Part of a small language model's weights: MLP 384 SwiGLU.
Each number is 128 + 32 x the weight over its row's rms, rounded and kept within 0 to 255. Layers, rows and columns count from 0. The size above them is the row's rms in percent of the matrix's.

# layer 2 attention query, 128x192, rms 0.0951, rows 0-104, columns 64-127
size [ 77 149 151  66  90 153 202  68  87  91  90  90  81 100  97  93  92  90  85  88  88  82  96  83  98 118  94  86  88  94  91  88  76 124 146  82 115 133 180  79  94  95  93  80  86  87  93  95  86  80  89  97  87  85  84  94  93  94  92  94  95  88  79  89 127  88 165  60  82 173  97 189  93  78  83  88  95  87  81  85  75  89  90  85  94  89  80  85  89  82  81  89  85  85  91  78  57  83  93  99 116 147 133 152  84]
[[130 149 147 144 132 183 122  97 102 128 133 109  84 105  79 131 138 168 161 120 167 202 181 153  99 121 146 121 159 138 143  68 154 129 142 172 170 147 109 124 169 101 172 145 165 113 155 140 111 113 158 124 166 132 169  89  76 180  87 116  98 116 113 116]
 [143 118  64 127 139 152 146  94 111 161 170 159 127 101 100 112 121  93 117 141 160 168 123 133 138 153 121 140 116 150  99 128 137 151 120 177 159 117  91 168 163 108 177 140 156 113 161 147 142 116 122 146 137  97 130  97  89  80 103  71  81 146 110  92]
 [122 135 164 139  80  97 114 162 175  83  71 102 163 144 172 105 184  98 138 139 120  76 121 129  99 131 140 161 142 114 147 125 122  86 105  81 123 147 192 118  74 185 120 176  96 149  84 101 104  95 143 121 106 154 117 119 157 156 150 163 172 110 148 162]
 [105 113 116 111 172 142 142 121 121 178 184 124 114 150 124 166  75 104 147  97 151 139 117 158 154  88 119 109 161 125 124  98 166 124 139 198 123 125 125  92 166 123 127  89 149 145 167 170  78 190 109 146 109 124 166  99 114 148  50 118 110 164 130 130]
 [125 118 119 143 148 139 128 100  87 146 184 154 122 107  74 149  75 138 139 109 125 182 106 120 172 152 197  90 131 156 121 140 102 190 142 132 177 116  91 155 148  71 129  64 118 112 174 156 157 135 101 131 160 102 179 154 128 111  91 113  76  98 108  87]
 [155 118 114 106  67 113 113 135 204  88  61  89 130 117 148  87 181  96 126 109 154  92 138 159 102 143 105 133 108 114 126 123 124  68 115  74 116 148 201 126  85 163 134 152 127 149  73 104 107  73 146 130 122 147  86 121 159 124 125 123 176 127 120 141]
 [ 96 154 100 118 209 164 124 118  55 175 198 159 133 138 103 134 115 148 116 130 119 141 147 126 121 110 141 125 120 110 115 144 170 175 160 193 142 110  68 155 150 113 192 110 142  96 185 160 132 184  85 122 176  86 160 116 108 123 121 119  80 133 130  97]
 [ 98 134 184 178 109  94 207  96 100 194 140 118 168 127 116 177 140 136 164 115 153 159  84 130  97 157 137  82  78 101  90 104 115 128 112 124 104 137 131 102 123 151 151 113 114 129 116 100 113 148 169  93  83 183  84 129 136 179  90 169 103  91 148 160]
 [141 128 191  88 159 126 112 116  56 191 136 123 104 158 106 171 110 131 120 111 120 109  99  97 151 116 140 109 150 116 105  96 201 122 123 167  75 166  57  63 137 136 143 138 116 107 131 108 146 119 150  78 113 133 107 105 206  93 141 126  83 127 161  88]
 [135  95 106 166  69  66  99 135 224  38 112 150 104  95 146 132 101  55 141 164 149 151  68 160 155 139 104 122 138 105 105 158  35  83 111  82 171 104 136 122 130 130 111  99  99 158  49 159 118 105 138 125 111 126 177 136  80 151 107 131 115 161 168 121]
 [151 135 128 173  56 131 181  63 152 154 154 127 120 132 101 128 114 123 168 143 117 115 128 165 171 131 180 155  92 124 130 134 117  89 100  61 122 168 188 112 108  98  70  85  71 140  89 124 103  71 135  88 128 162 120 133 107 134 176 125  95 115 107 121]
 [132 141 151 142  88 103 159 146 120  63 129 107 174 157 161 130 120 134 129 139 131 164 126 132 156 185 178  71 117 134 121 104 120 181 135 161 158 162 124 152 148 107  76 130 105 175 151 136 110  91 125  64 141 199 184 175 107 110 118  99  78 109 110 129]
 [129  83 123 102  83 111 123  82 169 121  98 123  88 115 123 115 129  83 137 150 132  52 113 141 153 186 110 114  75 149  95 137  55  68 138 103 142 122 123 167 125 168  90 103  76 115 114 117 138 116 136 104  90 190 141 112  99 187 150 131 111 113 137 116]
 [151 122 157 131  73 111 107  75 139 111 127  82 147 159 170 118  81 117  93 119  91 136  99 114 190  79 119 150 149 133 140 147 107 126 117  68 129 164 150 140 194  98 112 145 143 186 131 129 139 139 147  86  89 113 181  73 111 112 147 129  87 118  38 123]
 [167 118 201 148  84 138 104 125 189 110  96 104 179 122 152  85  93 129 138 110 113 130 125 160 148 124 147 128 188 155 116 134 117 125 106  54 103  86 195 109 115 105  81 156 162 150 114 169 113 108 105 125 113  92 141 147  96 104 135 115 106 127 128 102]
 [160 128 132 148 106 140 111 149  28 155 104  91 115 178  61 100 101 159 103 170 165 149 119 141 132  29 133 186 133 141 152 177  79 121 134 194 155 116 188 121 151 135 180 125 117 159 126 126 123  83 145  94 113 175 120 162 142 159 115 154 104  92 148 142]
 [127 134  64 131 102 131  89 191 188 116 103 120 144 109 151  92 138  94 155 134 134  92 131 138 102 163 122 170 149  73 122 161 118 121 127 123 202 119 188 128 116 173 138 166 134  98 148 133 112 142 108 168 164 108 149 154  83 159 102 149 166 118 167 130]
 [123 144 154  95 192 150 147 148  74 140 178 111 142 102 224 162 120 154 104 135 162  83 162  91 137  98 165  89 154 154 123  97 176 139 169 165  88 102  56 163 132 147 142 113 111 106 141 107 123 134 144 114 148 140 123 111 165  94 162 138 118 133 127 174]
 [172 151 124 109 121  58 107 144 112 131  93 181 103 106  69 125 167  95 116 111  65  79 101 160 158 177 113 147 171 167 146  80 113 130  74 154 140 128 158 123  53 154 167 214  64 110 168 109 125 141 160 145 117 125 124 130 132 169  88  66 127 186 123  88]
 [136 143 135 121 128 140 126 126 150 174 140 122 132  93 140 142 153 152 123 100 118 131 172 133 155 156 104 107 105 112  86 151 124 112 137 107 114 160  85  63 141  87 160 132 189 119 150 113   3 133 123 187 140 157 150 158 155 114 105 161  91 187 116 133]
 [101 108 149 170 106  46 169 160  49 156 109  72 146 124 118  99  95 111 153 123 116 117  91 151 100 160 125  41 124  90 181 125 108 125 131 131  94 135 166 144 157 130 104 147 115 127  73 156 124 168 131 113 129  82 119 151  86 102 110 113 114  70 184 119]
 [ 76 133  88 127 145 147 118 178 101 136 169 143 129 138 142 157 120 143 127 209 154 194 163 128  58 115 143 156  71 122 149 164 122  91 188 142 138 134 111  95  93 145 189 119 173  67  88 148  95 157 110 117 214 108 144 138 170 133  77 111 157 144  86 174]
 [ 86 129  94  94 176 112 116  51  99 161 125 112 106  82 150 137 127 132 146 102 108 122 157 101  83 108 121  97  69 128 126 173 176 126 175 132  61 136  74 148 109 105 131 138 136  98 153 157 144 154 144 117 117  93 126 129 179 124 137  97 149 120 156 115]
 [112 119  94 134  94  94 147 139 157 103 123 144 104  96 133 128 143 130 181 148 136 143 166 150 114 163  71 110 110 128 155 105 107 131 136 106 123  93 158 161 176 123 109  85 146 108 141 142 206 151 128 172 173 169 106  75  19 116 178 165 134  76 154 155]
 [ 81  74 123 110 118 124 163 208 145 104  76 108 126  99 118 120  99 153  64 161 173 117  91 128 157 138 110 172 139 159 175  38 152  92 107 149 145 136  98 150  93 164 153 171 170 143 142 142 144 140 154 126 111 106 103 153 176  80 120 104  90 215 101 154]
 [ 99 154  92 178 134  96 128 173 134 121  99 117 143  59 117 137 106 113 127 128  85 198 149 162 129 101 154 132 132 113 119 170 110 148 117 105 150  77  71 133 127 102  96 121 117 142 145 159 139 126 126 104  95  59 127 108 115 113 129 117 168 117 195 155]
 [100 116 131 120 168 163 159 105 147 180 168  64 115 118 172 135 119 128 142 101 116  99 164 138  69 120 109 145  86 152 132 123 181 166 126 112  63 132 102  98 120 152  93  95  72  87  74 171 136 122 121 112  86 142 119 141  89 122 188 129 161 125 224 111]
 [114 128 114 112  75 121 109 166 155 158 125 159 152 133 130  89 125 109 169  93  94 154 168 189 157 165  81 152 118 146 146 153 143 123 172 106 130  92 132 110 150 133  94 128 106 202 152 162 123 142 136 128 139  72 117 159  55  82 134  84 106 110 193 129]
 [116 179 185 115 111 123 145 132  67 164 126  96  92 174 121 136  52 171 149 102  92  96 116 101 170  32  86  92 186  90 166 202 117 116 124 140  99 141 108 105 103 135  98 134 140 102 109 118 129 143 148 122  99 120 149 118 197 100 103 112 102 133 130 118]
 [149  76 101 118 148 148 199 164  52 121 121 138 123 117 138 104 130 168 121 124 105 100 120  94 110 129 174 188 112 173 214 126 183 144 133 143 109 114  66 174 172  99 103 119 150 102 114  74 126  84 130  69 154 117 156 149 134 137 154  99 147 175 102 153]
 [162 176 136  62 121 108 105  96 103 138 165 162 161 133 123 134 137 133 142 108  75 176 213  89  95 106 117 139 113 111 142  71 156 109 181 111  97 101 117 127 154 152 123 189  92 117 165 139  99 132  83 102 168 104 166  96 122 142 193 139 138 151 102 122]
 [ 82 130 133 146 127 147  87 205 133 154 179  85 120  80 170 145 120 125 193  86 124 123 181 157  94  85 143 114 115  79 132 142 185 157 102 101 137 137 117  95 165 127 213  61 108 127 128 144  76 116 124 170 160 159 134 176  40  86 118 112 119 108 212 111]
 [ 99  89 162 149 161  91 171 162 114 146 158 191 117 142 155 141 160 213 120  80 136 124 181 133 136 150 121 129 142 108 170 105 190 102 190 154 189 110  91  61 116 153 124 184  80  88  99 170 135 104 152 103  76 111 111  82 129 136 130 102 136 125 140  76]
 [120 133  81 119 151 162 174 121 124 165 156 153  77 110 145  91 129 196 142  99  91 167 150  98 133 146 165  99 126 119 180  85 146 124 186 115  46 114  51  85 108 110 134 110 101  80 113 129 122  97  93 204 101 154 149  80 125 127 173  93 193 149 111  99]
 [148 147 127 107  69 135 102  79 128 107 104  82 126 135  82 190  97  92 129 151 154 115 114 142 105  71 126 128  98 172  75 134  71 153  50 121 112 179 184 203 173  77 136  99 188 178 154  90 130 136 102 132 173 176 141 166 148 117 111 159 118 103 121 167]
 [157 154 164 141 115 108  78 136 120  91 104 101 142 108 119 157 120  99 102 152 177 112 111 167  96  60 110 145 128 160 106 140  74 136  84 128 178 150 180 215 151 107 133 126 170 168 139 128 131 156 158  70 155 133 113 156 126  97  83 122  70  86 127 179]
 [109 101 119 133 155 146 154 156 137 169 161 150 123 137 179  75 138 173 141  80 122 142 118 130 159 160 145 104 147 107 187 121 164  87 181 138 140  98  83  45  84 151 146 135  78 110  99 164  86  87 155 132  71 105 127 107 138 150 137 110 177 160 155  98]
 [142 135 120 115 109 123 112 110 147  86  86  82 156 105 107 186 107  74  89 174 127 128 130  97  80  65 122 158 107 158  87 147 103 154  90 124 124 158 162 204 163 105 127 113 181 154 146  92 175 156  83 131 209 161 121 128 124 133 120 173  93 105 121 140]
 [124  97 120 141 130 126 147 151 125 160 168 149 115 138 168  81 119 160 116  82 134 133 124 145 171 146 139  94 145 100 186 128 150  75 161 127 122 101 107  53  98 158 129 123  60 115 111 173  96 113 162 140  32 104 136 110 142 132 120 107 160 158 164  93]
 [126 158 173 158 140 128 131 220 145 148 117 144 129 116 153  90 194 160 139  53 118 141 186 188 163 157  91 188 140 126 181 120 139  99 176 105 150  60  80  98 115 185 159 155 110  89 103 180 152 126 144 115 108  71 122  89  86 136 173  89 144 121 157 150]
 [147 123 118 139 132 122 151 138  93 117 161  89 128 137 105 139 130 107 115 124 122 106 148 133 164 139 171 118 120 113 148 126 103 151 186 138 135 201 103 149 149 176 155 157  94 119 179 112 132 161 127 129  85 115 186 129 156 144 193 198  78 128 104 111]
 [158 160 124 110 116 157 118 162 153 161 107 134 120 140 172 138  86 100 150 146 174 140 176 142 142 152 145 145  90  77  63  77 115 146 118 130 156  80 102 144 164 123  82 144 127 132 126 119 232 123 126 170 112 116  78  99 126 102 163  95 139 164 113 110]
 [137  85 240 144 140  96 131 137 106 126 107 167 119  73 165 110 143  76 102  75 157 118 148 173  83 135 129 132  93 106 100 155 155 156 135 138  62 139 133 115 136  93 100 156  96  85 100 135  87 159 139  65 125 106 132 184 105 126 154  72 130 156  94 112]
 [121 121 190  96 160 177 156 153 142  91 160 163 134 155 105 201 176 141 108  99 140 116 113  95 107  65 149 139 137 100  90 150 141  86 131 163  79  86 122 128 124  95 159 124 146 169 104  80 150 182 107 140 132  78 187 123 121  75 146 107 121 106 101 126]
 [130 134 199  67 131 123  89 118 171 104 142 131 127 121 152 155 125 165 193 134  98 113  91 115 135 149 131  82 113 130 109  59 145 136 161 135  96  78 110 183 128 148 132 130  82 132  89  94 111  98 123 159 126  96 165 127 122 115 116 158 125 120 110 175]
 [170  57 157 117 120 194 129 178 144 125 149 182 146 133 139 142  78 108  68 129  92 157  40 120 169 108  82 142 176 105  93 129 145 142 112  95  84 117  53 122 147 126 124 207  92 157 134 134 124 116 143 174 144 146 132 159  63 107 137 140 130 132  77 101]
 [ 90 143 112 116 139 136 128 125 168 106 171  89 127 137 193 115 119  93  89 122 172 116 113  97 117 150 114 113  90 170 119  78 123 149 146 137 106  82 150 200 146 168 105  84 123 111 109 131 107  78 127 126 142 136 173 116 152 126 108 117 127 146 111 156]
 [126 104 112 122 122 139 138  76 110 115 117 148 123 110  77 158 116 116 179 161  76  83  86 114 102 187 147  78 131  97 113 206 127 159 118 164 117 189 133 134 130 107 140 102 161 103  92  87 142 129 134 165 144 189 123  95 172 120 138 131  93 165 117 115]
 [151 185 168 107 140 124 136  64 157 162 144  98 170  99 185 166  83  85 101  70 189 141 113 116 136 117 130 143  55  89  79 145 146 119 122 161 112  82 159 162 181 156 156 132 101 169 117 127 155 173 119 156 129  94  82 150 149 112 141 141 146 174  31 170]
 [116 129 210 121 134 122  94 119 135 132 136 145 116  66 138  99 104 157 163 140 118 154 123 125 115 108 101 110 181  58 168  80 139  87 100 133 190 181  70 102 124 120 172 133 127 146 104 131  36 169 147 119  98 124 120  99 162 105 100 111 137 168 127 139]
 [121 171 126 117 125 143 153 106  66 112 131  99 146 176 148 115  73 133 148  81  76 193 157 158 178 120 140 138 139  72 147 144 185 137  87 160 185 125 130  80 160 129 134 112 145 132 190 160 176 144 139 150 121  68 151 162 170 103  97 144 150 148 121  67]
 [ 30 142 145 149 127  72 169 105  91 124 154 224 150 120 111  86 152 105 127 118  69 131 167 171 138 149 126 147 125 143 123 135  96 135 156 170  91 172  74 150  95 100  91 160 128 126 106 116 125 113 109 114 125 184 120  84 116 103 137 130 113  97  87 127]
 [146 150  94 165 142  81 153  87 191 101 158  81 175  55  88 160  96 142 118 178  97  92  90  69 158 116 162 145 142 174 106 170 110 160 144 175 114 149  83 128 153  91 144  50 117 114 120 115 134 125 119  89 148 110 148 136 171 143 169 130 150 119 133 180]
 [ 99 157  97 179 140 127 141  97 120 165 107 163 119 114 156 118  84  89  96  84 109  93 136 149 134 152 123 113  55 123 153 159 121 155 140 121 167  84 125 128  72 181  67 119 103 120  70 148  41 103 115 146  92 103 198  80 111 153 157 126 132 155 141 120]
 [109 114 150 182 124 131 132 164 127 167 137 164 161  92 151 150 178  91 181 165  46 125  77 107 144 109  83 148 110 131 101 182 106 143 166 150  84 103  68 121 135 141 105 195 140 138 125 144 134 107 146  79 104 116  57  93 131 149 191 139 122 120 152  78]
 [125 132  88 113 123 180 136 131 143 180 123 145 158 140 142 150 126 113  94 169 119 144  64  92 146  45 136 147  57  93 110 158  99  82 107  79 106 178  98 160 136 128 124 128 149 143 179  95  58 156  86 118 140 174 152  92  97 105 181 184  97 156 182 156]
 [136 115 106  98  99 104 109 106 160 163 133 110  99 106  89 133 163 130 153 145 166 107 135  96  68 148 119  31 102  87 105 103 115 100  63 146 118 120 135 103 113 129  74 135 146 123 110  78 132 167 126  79 108 165 171 119 143 100 139 115 158 154 149 104]
 [ 93 137 147 130 109 116  98 109 145 126 122 104 125 122 162  67  94 111 131  87  74 129 125 149  97 163  83 136  80  76 139 106 161 111  80 113 103 186 166 156 109 138 155 140 150 165 149 128 120 103 106  97  99 170 141 114 188 130 142 116 149 106 207 136]
 [ 64  80 136 110 171 127 132 154 121 142 104 114 128 106 145 106 101 211 114  86 108 212  85 131  99 136 132 131 164  76 170 107 171 107 132 158 180  79 103 100  87  79  97 113 146  93 158 149  65 142 119 136 143 111 169 127 107 127 184 142 153 108 141  75]
 [ 99 112 132  58 112 165 140 130  99 142 125 109 142 137 115  76 195 146  86 167 152  72 187 166 151 182 148 164 149 147 114 165 136 218  95  94 164 118 187 130  90  81 188 119 126 109 111 130 114 109 132  67 104 126 121 144 146 157 133 161 179 113 147  78]
 [168 161 124 118 131  92 109 107 118  88  92 107 106 107 134 157 139  76 110 165 114  89  83  90  84 113 146 134 131 155 101  95  72 126  62 124  80 145 174 139 110  93  92 169  92 162 140  92 103 154 107 220 124 120 128 129  91 180 123 124 143 159 158  95]
 [163 130 120 119 135  81 145 149 154 136 151 181  76 154 113 123 137  98 141 139 133 114  92  92 203 224 116 171 160 136 140  73  86 146 126 133 133 155  94 127  84  94 157 116  73 133 124 149 106 104 106 173 132  96 136 116 156 137 140 148 136 152 141  74]
 [ 97  71 155 130 138 122 128 107 154 197  97 137 142  96  81 133 112 149 153 204 193 152 121 112  68 115 186  85  78 117 115 174 155 118  80 136 105 187 141 143 151  61 100  94 169 152 113 104 141 193 115 125 142 103 105  55 175  93 145 121 146  71 154 136]
 [ 77 103 138 125  94  99 106 142 107 107 110 112  92 134 145 162 110 149  62 144 114 207 137  98  84  71 129 156 121 159 138  73 135 126 140 115 126  57 131 119  69  66  66 113 135 128 171 161  93 101  85 123  90 145  55  85 162 131 109 104 149 200 206 188]
 [152  90  92 104  65 148 192 138 123 158  87 122 111 168 124 136  99 147  81  96 104  85  89  79 159 128 156  96 166 186 102 143 122 115 141 145 121 147 146 134 129 132 108 124 130 139 120  96  73  84 142 127  94 143 135 196 161 158 135 191 183 190 102 110]
 [139 132 118 117  63 108 185 169 105  98 113 151  78 189 144  70 145 122 126 121  86  81  97 149 170 177  86 149 155 185 159 131 120 128 151 127  86 135 129 135 148 107 145 125 134 136 117 134 130 135  56 106  98 106 135 146 102 168 133 172 147 174 125 114]
 [158  96  77  93  62 146 163 159 125 154 112  94 126 157 124 149  87 122  83 112 120  78  94  85 186 123 156 110 180 185 107 131 152 115 131 124 117 149 156 140 137 137 110 107  95 140 116  82  90  93 122 109 105 155 135 109 170 176 115 164 192 160 126 106]
 [137 112 106  77  78 130 104 152 136 129  95 142  81 149 144 102 126 149 137 102 118 123 124 111 214 139 105 150 180 138  99  99 139 159 141 121  90 123 136 149  94 136 113 138  49 112  67 167 101 133 130 139  94 166 121 149  83 120 174 162 174 125 115 164]
 [192 125  68  91  87 173 157 173 131 171  81  94  95 133 110 100  81 111  97 109 121 122 139  53 227 137 178 139 149 189 119 139 173 129 133 113  94 159 144 142 122 134 126 117 104 131 121 125  73  80 124 150 134 140 151 133 158 176 122 152 167 138 111 107]
 [ 88 166 174 166 172 133  53 123 125 123 146 142 115  75 121 101 183 126 158 155 153 171 167 155 105 136  70 141 109 119 127 145 130 129 124 152 134 100  94 135  99 129 139 170 132  97 121 187 166 153 116 112 150  79 117  98  77 118 132 106  96 136 162 142]
 [160 132  43  91 115 142 120 109 235 158  91 154 135 165 165 140 118 137 107  96 152  85  99 123 121 144 161 128 143 154 107  97 143 192 176  90 164 137 137 123 127 101  76 132  76 122 112  93  81 111 178 156 159 161  78 104 128 151 106 161 167 159 104 108]
 [146 111  99 111  35 144 213 153 142 146  84 130 120 173 153 154  77 146  77 140 108 101  71  79 188  99 163 113 173 185 107 124 126 133 135 120 112 153 165 140 140 124  92 113  97 170 127  81 126  96 114 126  82 152 157 149 176 168  95 172 153 145  81 119]
 [120 210 129 160 101 171 147 200 139 111 122 123 144 130 183 137 104  88  73 145 197 109 117 131 108 156 100 107 157 159 168  81 129 150 136 127 136  89 134 151 199 165  67 149  86 101 156 101 158 179 146 156 154 148  85  84 115 100 116 106 143 162  88 143]
 [154 107 107 112 150 168 155  20 157 148 102 131 110 171  84 119  78  65  99 110 112  90  80 131 114 130 147 128  85 131 160 107 155 129  53  84 121 161 165 127 121 171  39 122 104 113  82 129 104 149 158 127 147 147 108 162 181 185 151  62 129 175  61 214]
 [ 91  34 143 129 127 183 121 133 110 172 154 167 101 112  93 102 101 121 100 136 154 201  98 182 139 123 139 116 170 104 135 137 171 120 123 129 122  88  99 102 129 122  77 124  89 144  46 150 102 158 155 162 123  97 118 126 110 118 133 100 149 115 147 120]
 [126 180 126 130 124 141 148 151  98 139 158  99 147 100 109 149  72 129  33 139  87 106  48  80 117 151 114 136 172  97 164  98 178 161  74 184  88 140 115 148 121 157  91  59 108 117 146 151  94 170 175 123 106 146  91 125 145 104 112 171 148 160 159 172]
 [113 136 215 134  98 146 125 112  85  97 165  55 120 121 145 194 115 204 122 138  88 117 166 141 127 115  90 105 157 154 118  81 111 149 138 132 139  73 157  98 130 115 121  82 146  74 126 126 129 135 126 123 156 107 133 171  88 175 154 136  85 108 143 143]
 [157 174  58 138 136 106  81 158 119 142 104 101 144 159 172  96 117  30 108  98 111 117 119 138 125 165 144 185 158 164 136 171 183 128 131 118 160 110 149 170 112 209  78 133 129 113 146 121 138 130 162 119 132  78  97 115 138 116  48 131 139 133 181 135]
 [143 150 157 176  92 112 149 125 123 128 127 134  98  61 128 128 114 150 117 114 172 147 122 179 127 140  97 102 149 196 109 127 120  72 124 128 133 117 160 111  72 151 143 194  95 124  87 140  82 125 161  78 132 131 156  98 122 167 114  89 165 145 191 124]
 [181 137 155 120 120 118 104 120 161 157 133 157 123  43 147 109 146 153 156  48 115 141 186 129 101 119 128  80 123 145 134 129  69 146 201 118 124 187 146  98 107 109 136 157 105 131  56 175 141  97 132  54 120 138 135 131 110 163 158 142  76 128 184  88]
 [156 170 115 124 144 148 148 109  75 139 152  98 148 145 152  91 103 120 109 114 144 164 125 149 169  59 145  64 131  99 190 174 107  46 101  83 139 128 165 114 126 150 128 198 119 132 192 113 103 148 137 117 124  90 191 102  86 178  88 164  67  95 104 146]
 [106 191 100 178 107 137 125 169 125 164 126 120 164 191 119 158 113  21  69 171 112 124 117 115  89 147 184 171 123  98 143 174 134  97  79 128 171 116 132 118 127 167  95 182 121 135 165  81 148 130 109 190 133 136 123 108 130 111  23 102 129 132 114 136]
 [123 104 173 115  77 166 107 152 157 144 114 124  64  56 157 102 108 197 154 126 115 167 173 143 176 123 107 104 165 166 136 149  99 116 153 109 113 143 121 141 134 112 186 117 125 147 132 169 156 138  99 109  89 104 151 155  84 122 150 126 111 109 176 106]
 [158 102 132 117  91  88 130 124 118 119 107 146 182  90 135 143 157 140 112 123 116 109 113 158 117 125  63 137  73 119  94 128 158 124 112 208 122  94 158 153 141 153 130 137 115 157  78 171  99 115 132 157 165 161 143 124  79 113 218 106 145  93 185 141]
 [ 79 117 184 197 145 122 133 125 110 154 139 102 127 111  95 116 132 128 114 168 101 101 157 125 108  93 135 108 126 113 136 150 114 133 131 122 159 139 164 111 162 158 102 146  85  89 126 176 168 156 100 100 149 112 121 103  87 157 137 115  57  97  99  95]
 [150 159 132 135 190 149 159 140 147 162 175  96 114  77 120  80 135 123 109  72 200  89 131 131 143  76 106 120 109 159 130 130 162 107  97 115 139 117  93  73 113  98  99  95 141 127 147 119 101 112 143  92 128 127 137  99 194 132 159 120 139 113 153  63]
 [117 154 140 161 121  86 155 164 104 104 114 188 167 152  87 134 151 114 120 231 104 138 139 134  59 180 129 126 106 159  80  83 148 115 109 146  78 118 150 169  69 132 124 138 143 123 133  81 125  89 105  95 126  95 130 139 163 116  99  88 101 106 112 149]
 [129 160  30 147 154 150 170 105 144 124 135 141 136 150 150 115 110  58  95 129 238 127 108  72 163 103 166 134  97  86 150  98 172 157  75 163 159 146 117 125 131 150 115 102  86 168 162 113  78 133 155 187 105 139 123 125 172 123 110 149 211 116  72 135]
 [145 213 108 158 178 148 185 192 179 135  98 109 140 135 157 137 103  99 115 104 144  99  91  94 168 106 141 129 152 131 184 154 180 119  90 133 109 115 110 188 127 150  65 118 111 144 121 124 152 162 165  85  95 116  98 120 168 101 120 121 164 136 113 144]
 [125 174 115 102 133  70 119 143 123 117 151 113  94 147 148 121 135  83 132 122 113 114 118 148 131 153 143 147 122  90 126 166 132 159 122 136 140 116 143 109  72 195 101 154 102 172  73 117 126 136 105 145  96 194 160 126 170 134  12 122 116  98 131 172]
 [ 90 141 101 107 130 143 146 160 116 100 134 112 139 175 138 140 130  99 109 147 140  93  88 105 138 146 171 153 147 101 150 136 123  70 126 162  91 130 129 131 111 168 171  64 142 173 123  93 105 133 135 156 127 129 127 115 209 105  71 148 195 122 167 155]
 [102 141 113 119  98 150  95 163 155 166 100 145 150 159 118 155  70 133  49 191 152  83 106 130  86  99 165 164  88 146 140 145 163 114  73 146 188 143 150 118 136 122 138 112 189 138 182  61 102 147 133 155 160 130 143 190 180  88 126 116 136 192 124 119]
 [ 85 164  96 141 116  89 122 105 151 114  83 190 173 217 116 126 142 156 155 184  71  76  89 150 131 113 105 128 103 173 163 154  97 121 105 133 151  75 126 113 112 200  71 142 155 140 114  48 134 155 132 145  91 121 142 131 154 107 189 153  97 183 168 125]
 [113 106 145 138  97 130 123 125 125 151 160 176 124 140 124 146 124 184 139  94 137  50 156 120  84  98 115 125 117  90 132 117 105 103 123 142  86 141  97  96  75  78 195 125 141 153 121 130  40 147 119 107 116 161 158  99 160 137 133 101 111  96 203 130]
 [121  94 113  96 146 115 165  73 107 170 145 129  82 161  41 125 162 153 171 111  93 132  82 158 102 138 116 125 121 127 134  71 156 153 111  94 109 153 120 168  81  65  93  97 162 136 128 153 139 122 118  38 118 119  83 172 180 130 158 127 125 144 119 129]
 [108 170 206 139  46 124 117  68 191 129 129  83  87  72 148 132  94 158 145  43 124 104 151 152 135 116 116 128 132  90 134  89  62 129 156 111 117 162 124 101 142 156 146 141  98 152 102 144 109 181 121 134  67 103 109 100 103 192 116  85  99 120  90 158]
 [145 146 125 157  70 161 146 148  98  97  99 118 127 182  91 153 146 136  65 123 114 140 156 171 132 111 130 130 111 103 138  20 165 134 161 158 140  92  95 107 119  94  82 175 124 137 132 126  79 132 185 216 107  81  96 140  69 155  92 108 149 145 151 111]
 [102 169 166 130 158 121 165 138 100 176 157 130 110 103 117 131 107 145 137 159 123 119 123 125 120 141 144 110  92 119 111 168 102 174 126 133 164 131 124 189 113  92 166 112 176 119 174  90 118 148 113  88  99 199 180 103 138 128 113 145 130 127  94 129]
 [106 160 126 132 130  97 111 163  98 160  94 147 177 123 151 173 157 105 171  72  82 130 135 138 148 120 119 126 148 110 100 101  94  23  94 105 122 112 129  41 173 202  75 148  58 121 109 161 122 135 154 131 114  89  89 124 127 158 173 143  91 115 132 149]
 [107 118 144 109 193 139 155  94  62 144 137 110 122 170 139 127 147 180 121  98 124 155 121 161  88 137 118 141  81 122 133 147  78 192 120 156 166 158 122 188 163  79 179  49 181  94 163 114 132 141 117 100 129 155 210 110 152  79  99 124 132 102  68 107]
 [158 135 135 126 121 140 164  46 120  74 144 139 115 142  85 164 107 145  97  95 168 122  89 139 109 139 153 119 126 137 125 144 141 217 149 126 152 135 134 158 154  79 126 116  95  98 170  91  91  91 130  72 126 126 150 140 216 136  44 143 171 169  48 127]
 [145 126 113 100  74 161 170  93 151  81  88 124 139 123  78 112  95 112 115  75 131  98 105 157 208 141 150 112 147 111 140 132 138 131 182 110  95 148 169 103 122 119 126 129  83 146 142 121 110  94 128 150 155 134 109  90 113 184 181 146 180  79 110  97]
 [146  81 113 127  49 115 192  89 174 112 126 156 113 166 109 100  95 144 122  75 110  58 100 162 183 112 148 115 155 121 135  53  84 139 171  95 118 163 133  96 133 139 108 135  62 141 113 132 113 108 120 158  99 138 129 126 106 164 162 152 171 128 108  99]
 [114 117 204 197 167  81  56  97 155 147 168 175 145 120 129  97 161 175 126 147 106 182 142 161  97 137 129 119 114 103 172 136  89 148 109 136  82  54  78 134 125 163 111 128 163 159 144 162 153 126 162  89 100  97 121  79  89 103 129  96 103 177 153 127]
 [179 141 108 140 153 102  96  95 135 133 144 121 137 132 105 143 148  95 157 150 174  60 107  69 162 116 175 201 140 154 116 122 202 194 157 109 139 124 180 106 159 112  93  76 110 133 129  98 149 113 158  99 113  84  66 155 171 136  66 148 117 181 102 200]]